Part of a small language model's weights: vocabulary 16384.
Each number is 128 + 32 x the weight over its row's rms, rounded and kept within 0 to 255. Layers, rows and columns count from 0. The size above them is the row's rms in percent of the matrix's.

# layer 2 MLP up, 1024x384, rms 0.136, rows 689-719, columns 128-159
size [103  90  90  89  95 100 100  95  96  94 100 102  97 102 102 103 101 104  96  98  91 104  94  95 104  97 101 100  95  92 102]
[[101 113 122 131 130 111 117 155 123 146 120  88  97  86 123 131 160 115  74 122 136 111  82 103 100 128 106 175  71  44 132  92]
 [135 149 113 147  64 132 160 136 145 140 135 199 120  94 102 132 107 129 137 102 134 147  92 149 174  94 120 162 135 128  86 145]
 [ 99 139 117 138 101 148 109 135 131  72 130 123 151 100 135 138  99 178 157 119 142 120  84 143 164 128 114 131 124 131 132 128]
 [146 147 153 154 117 117 134  70 163 161 128 142  81 138 129  79 147 143 120 149  72  63 158 142 168 111 113 145 168 118 169  90]
 [149 132 142 155 199 113 153 169 123 129 121 185 120 159 119 138 160 139 146 107 120 176 165 110 115 123  88 132 149 153 166 184]
 [ 70 166  94 201 107 111 178 143 170 121 145 173 156 122 115 170  74 126 168  87 157  99 163  58 125 159  87 143  88 158 169 136]
 [ 79 143 146 136 135 124  96 133 108 166 171 125  88 143 131 103 131 143  66  84  97 120 166  93  49 140  53 143 106 182  77 112]
 [ 72 111 144  70 145 133 127 119 111 144 132 124 125  94  97 135 168 110 128 115 164  79  99 141 133 176  92 166 122 164 150  84]
 [ 96 111 147 130 146 146  86 135 148 101 150 105 123  66  62 122 217 154  98 183  85  85 120 193  99 144 155  85 157 125 139 152]
 [170 166  81 175 156 166 172 120 132  91 129 102 250 100  99  98 129 180 125  89 105 138 192  87 125 113  99  93 123 183 147 148]
 [153 122 140 134 123 141 128  96 191 134 161 138 170 129 114 129 155 106 114 193 146 153 102 150 107 127 112 144 120 118 117 164]
 [166 186 115 102 120  89 157  70  99  91 119 136 112 130 101 121 158 109 179 159 137 131 142 116 184 155 154 149  87 142  63  70]
 [ 55 170 169 116 137 177 155 130 146 117 131 134 105  64  75 104 113 166  89 114 146 159 111 123 150 106 124 156 142 130 175 132]
 [135 127  75 149 118 115 119 183 159 123 136 205 116 156  79 100 137  96 151  70 109 186 164 126  87 145 167 185 146 147 125 152]
 [129 120  91 106 133 192 150 189  84  96 152  96 134 118 127 153 114 125 155 141  87 111 135 169 187 145 110  95 161 159 166 113]
 [136 182 105 121 150 129 160 175  99  64 112 165 129 107 187 167 126 180 135 141  99 140 108 174 108 148 144 132  89 113 186 158]
 [132 205 130 115 165 170 125 109 141 116 160 155 110 168  32 118 114 139 117 185 125 160 164 161  78  84  55 185 140  68 119  72]
 [ 71 163 160 155  94 164 132 181 185 148 147 191  60 156 100 134 106 105 124  82 177 159 118 163 121 160 133 146 176 163 111 134]
 [117  85 104 192 163 112 137 112 168 139  66 154 149 154 141  79 163 145  84 138  87 125 127 139  78 122 207 136 151 179 110 187]
 [120 107 125 158 147 159 152 155 136 132 171 156 141  80 114 151 130  48  87 148 218 105 112 104 163 119 157 152  76 100 117  83]
 [114 118  80 130 113 119 108 139 155 172 126 105 122 151 119 104 164  90 125 114 126 117 131  88 139 121 144 186  67  92 121  80]
 [ 66 134 105 112 114 182 159  81 150 164 153 160  96 163 205 161 114 146 127 132 142 134 156 182 139 116 134 203 157 149  94 138]
 [121  96 104  42 131 189 110 116 133 120 153  60 103 134 112 224 107  96 134  79 120 122 115 167 160 101 153 113 114 160 158 182]
 [212  95 114 108  80 127 124 113  98 135 144 160  73 175 146 154 139  74 136 118 144  85  98 148 112 155 135 132 116 140 126 115]
 [ 93  77 108  83  46 112  79  98 139 107 136 112  97 132 184 156 110 103 141 132 107 102  95  72 175 142  74 153 166 182 136 153]
 [109 111 154 146 169 140 146 125 125 136  79 128 127 140 131 148 155 162 128 148 101 124  61  64 121 152 104 197 143 148 101 148]
 [126 156 108  56 104 165 124 165 159 178 143 147  63 163  60 159 183 135 116  39 138 105  96 137 162  93 148 106 163 190 130  70]
 [135 145 140  95 192 111 143 192 109 115 159 125 132 104 171  88 180 125  82  68  81  96  83  96 159 142  64  86 123 139  96 137]
 [129 137 101 113 123 107 104 129 128 141  84  87  88 113 161 128  86 114  98 147 143 148 130 145  78 110  95 136 108 151 117  92]
 [140 109 184 101  95 118 101 115 168  43 179 140 155 100 182 162 152 112 130  95 105 129 155 138  59 132 125 167 131 146 152 113]
 [108 110 135 108 184 119 158 123 103 165 111 179 139  59 104 141 128 151 156  83 124 131  98 121 141 121 114 162 110  97 137 146]]
# layer 2 MLP down (transposed), 1024x384, rms 0.0753, rows 689-719, columns 128-159
size [105  93 101  92  94 105  99  95  93  96 103 110  97 101 103 103 102 103 100 101  93  96  97  93 108  98 103 101 100  96 100]
[[137 142  98  95  80 120 132 129 157 187 143 101 185 142 135 171 117 120  98 143 132  97 127 143  72  88 174 138 166 152 165 143]
 [194 111 102  97 168  64 173 139 147 160 112 160 129  73  92 107 177 157 102  81 122 137 141 126 131 136 145 125 118 131 143  61]
 [106 141  52 139 132 143 162 146 161 114 117 138  98 105 162 157 126 114  99 115 137 130 131 110 181 153 129  86 142 135  84 139]
 [128  98 121  97 160 126 163 131  95 136 144  81  93 127 111 156 131 107  66 175 148 170  80 146 114 154 168  99 127 119 122 154]
 [131 200 168  55 133 151 105  96 131 146 133 111 148 229 153 114 112 159 144 113 128 126 121 113  96 154  83 115 174 105 101 108]
 [ 84 187 155 158 149  87  68  52 141  88 203 145  71 160 149 174  70 106  72 185 120  74 101 128 109 109 165 100 127 173 186 156]
 [ 57 128  91 144 129 135 156 100 138  46 126 104  65 138 124 111 142 106 102 105 204 108 100 120 101 180  84  90  99 146 119 141]
 [129  91 117 153 147  94 134 102 121 120 125 126 113  82  96 118 180 128 131  90 117 136 152 136 138 148 131 148 146 114 144 125]
 [195 156  87 142  92 185 168 174 101 104 139 123 154 155 124 122  90  87  82  83 241 130 122 123 116 158 100 149  94  96 130 111]
 [ 94 184 118 146 156  73 217 126 115 169 182 165 139 124 141 101 141 142 119  83  98 137 118 158 130 168  93 114 123  95 186 171]
 [ 91 169 131 158  80 156 160 125 206  91 116 165  53 101 118 111 156 174 148 142 163 118 100 109 129 160  64 162  82  88 127 157]
 [120 197 110  89 111 124 122 112 136 126 146 116 106  69 131 149 130  92 163 106  99 150  91 163 113  83 177 145  76 106 149  93]
 [142 142 128 159 114 147  33 137 147 130 135 100 149  92 132 117 154 176 184 113  95 103 158 179 179  79 171 132 123 156 149  92]
 [139 123 114 119 137  89 100 145  92 121  70 166 114 124  82 194 142 143 141  79  88 145 153 133 112 164 154 178 145 183 130 103]
 [139 139 173 166 124  92  94 138 105 156 136 117 108 158 114 117 138 128 145 182 139 113 153  77 163 129 153 128 180  96 100 131]
 [144 137 100  77 129 162 183  83  93 125 115 122 107  86  93 172 149 120 169  87  56 140  52  89 142 141 101 116 135  83  97 109]
 [141 144  78  87 106 128 151 161 127 102 139 121 162 121  67 124 122 153  77 140 106 133 106 172 113 112 117 149 142 119 159  82]
 [ 77 156 139 102 144  94 147  71 103 103 136 143  83 118 130 145 139 141 136 126 146  96 108 151 120 118 187 115 156 137 135 121]
 [167 105 155 139 153 170 125 158 142 112  85 139 118 109 103  97 179 124  90 101 132 136  90 117  93 105 148 167  95 180 101 151]
 [ 99 116 102 121 129  98 105 125 133 146 102 135  83 102 134 143  79 118 111  83  95 171 108 118  92 100 114  96 115 135 145 168]
 [127 101 178  93 139 110 150 143 134 155 203  99 111  92  30 103 172  81 136 147 159  96  88  90  71 130 133  58  71 144  95 106]
 [159 140 122 149 127 145 110 168 135  84 110 140 134  51  82 140 170 146 147 142  90 104 187 130  95 124  69 158 103 134 114 144]
 [ 52 178 104 139  99 108 129 162 136 133 110 194 134 153 183 141 123  85 168 138 132  65 110 122 120 122 103  95 113 125 105 143]
 [127 159 185 106 151  99 132 166 157 136 155 131 140 136 100 130 149 161 110 117 128 118 123 119 149 147 121 104 130 139 185  72]
 [127 119 117 158 153 125 100  72 165 168 129 111  89 149 156 145 134 124 191 116 105 107  85 200 144 115 143 106  99 180 126 107]
 [149  88 105  94 132 110 176 118  78  98 182 202 181 153 152  75 150  86 108 181 124  59 123 132  64 123 114 101 118 101 168  97]
 [ 63 109 150 161  74 145 126 147 118 106 142 115  96 119 156  93  31 129  66  96 141 133  65 100 120  90  71 140 151 121 145 107]
 [156 132 134 126 128 170  81 126 171  34  99 121 177 128 135 126 160 173 130 108 154 145 150 106 115 136 157  67 151 188 138 128]
 [101 100 169 120 201 172 106 153  91  56 142 177 154 108  52 100 152 112 163 134 155 171 131 100 198 124 133  98  87 146  99  92]
 [119 137 149 139 115 151  80 150 131  85 154  61  70 182 130 188  83 203  98 146 117 156 142 104  95 129 122 120 143 132 118 104]
 [ 99 109 108 126 123 143 136 126 154  95 114 129 103 110  84  94  82 175 157  90 188 141 126 149 180  79 106 101 121 129 137 113]]
# layer 2 MLP gate, 1024x384, rms 0.131, rows 690-720, columns 128-159
size [ 95  98  92  96 101  96 100  96  97 110 110 106 100 113 103 106 101  97 104  93 102 100  90 105 103 106 102 100  98 104 101]
[[ 79 154 144 147 172 146 109 166 124 109 180 114 144 185 192 164 118 108 141 127 151  93 143  78  94 108 108 159 132 105 178 148]
 [159 116  75 145 154 147 100 155 129  81  94 153 100 153 153 138  73 104 105 162 142 103 169 126 152 188 150 155  87 118 148 147]
 [114 160 149 145 164 160 135  91  86 147 112 135 151 148  90  93 178  88 106 151 104 175 144 180 146 164  98 170  95 161  71 119]
 [ 95 128 136  56 175  56 118 126  93 151 120 100 160  58  91 196 122 117 123 188  95 177 114 123 121 169  80  72 185 103 116 186]
 [161 101 109  90 141 141  80 119 132  78 162 141 187 128 138  93 178 151 158 127 193 153 178  91 187 108 112 121  89 133  95 105]
 [ 42 133  48 105 136 121 157 138  66  71 188 102 167 104 143 132 134 164 134 138 169 136 157  73 118 146 124 119 147 119  45 171]
 [ 67 146 128 126 168  73 136 126  65 139 134 114 140 122  56 187 180 141 126  68 175 118 144 115  81 148 157 116 126 103 115  92]
 [140 121 159 173 178 118 127 127 207 138  94 104 111 152 102 114 151 135 181 123  56 144 138 110 184 102 155  67 116  93 129 138]
 [ 73 107 122 116 128 166  93 129 151 108 149  62 152 117 138 139 147 147 130 139 160 159  88 170 134 108 150 106 149 179 106 143]
 [153 106 118 134 156 149 157 110 114  95 112 117 170 123 172 201 144 102  72  47 114 144  79 129 111 155 164 115 170 143  84 103]
 [133 127 138  37 101 131 187 153 101 147 173 157  93 160 113 108 162  84 193 157 201 148 103 116  98 141  92 125 149 147 109 128]
 [169 146 114 115  89 180  80 137 156 152 139 106 175 137 127 104 111 156 124  99 165 103 109 118 152 131 152 167 163 110 109  86]
 [167 125 112 137  91 123 127 136 163 144 138  78 134 111 160 182  96  99 113 144 119 115 120 115 138 111 158 164 119 163 204 123]
 [159 164 177  98  86 144 159 127  93 127  92 129 171 103  70  91 128 178 151 143 179 140 100  41 128  67 105 124 152 111 102 121]
 [ 81  94  80 165 143 111 120  89  91 158 146  97 183  97  96 107 106  99 117 148 132  59 109 131 133 138 126  74 136 128 107  94]
 [119 169  60 137 154  97 117 100 196 139 104 138 174 148  77 142 146 110 142 129 147 168 103 161 108 140 193 169 131  79 135 138]
 [118 159 133 101  48 103 157 145 173 128 158 121 177 147 129 122 152  86  93  87 146 157  89  93 144 144 128 147 110 127 115 155]
 [133 125 106 135 119 103 120 106 163 148 175 111  91 103 158 189 129 149 169 187 144 137 175 125 220 107 109 124 156 129 125 118]
 [104  42 111  71 161 143 115 114 179 168  87 116 105 106 121 105 129 111  90  85 164 118  76 126 146  86 196  79 135 150 202 107]
 [134 199 147 140 179 144 105 118  99 193 109 112 111 131 138 103 121 160 110 124  99 132 170 108 128 100 101 157  69 146 112 121]
 [117 126 124 141 174 114 101 135  49  97 121 129 140 171 122 116 115 145 160 126 179 152 134 101 111 141 161 179  81 104 122  90]
 [106 144 112 134 109  72 100  91 152 138 134 118 114 114 123 115 155 130 174  95 134 158 150 133  89 157 175  78 119 135  50 119]
 [123  96 143 186 112 140 134  79 169 205 117  96 135 105 104 173 128 155  99 155  55 130 119 106 150 208 127  94  81 166  91 162]
 [179 166  81 127 110 148 170  88 172  96 119 124 116  86  96 106 155 131 138 108 107 112 124 121 172 116  91 146 139  95 124 214]
 [140  95 149  94 112  60 128 122 131 155  82 129 128 129 127  72 113 131  90 124  80 132 105 108 145 162 140  70 118 147 160 110]
 [154 168 132  99  78 114 168 104 132 147 144 125 163 127 158 147 177 105 123  47 120  90 121  97 209 135 170  98 159  78 114 126]
 [160 136 121 156 153 182 180  92 177 110 140 115 135 129 162 207 128  83 139 140 152 124  87  87 102 196 129 141 167 129 116 125]
 [155  86 124 136 140 161 113 121 174 165 167 114  77 135  98 150 145 117 150 130 176 158 148 168 140  97 155 154 130 109 184 149]
 [133 163 145 105 125 172  99 127  91 112 107  86  36 142 141 167 108 153 122 102 101 155 100 108 133 138 126  94 122 115 146 124]
 [100 157  80 106  97 144 157 156 103  74 180 102  81 100 155  85 100 102  89 104 173 145 120  91 159 191  57  70 103 178 164 127]
 [ 74 125 132 118 178 141 158 181  87 144 135 123 173 138 112 126 155 154 145 134 120 120 153  89  95 144 118 105 177 128 116 161]]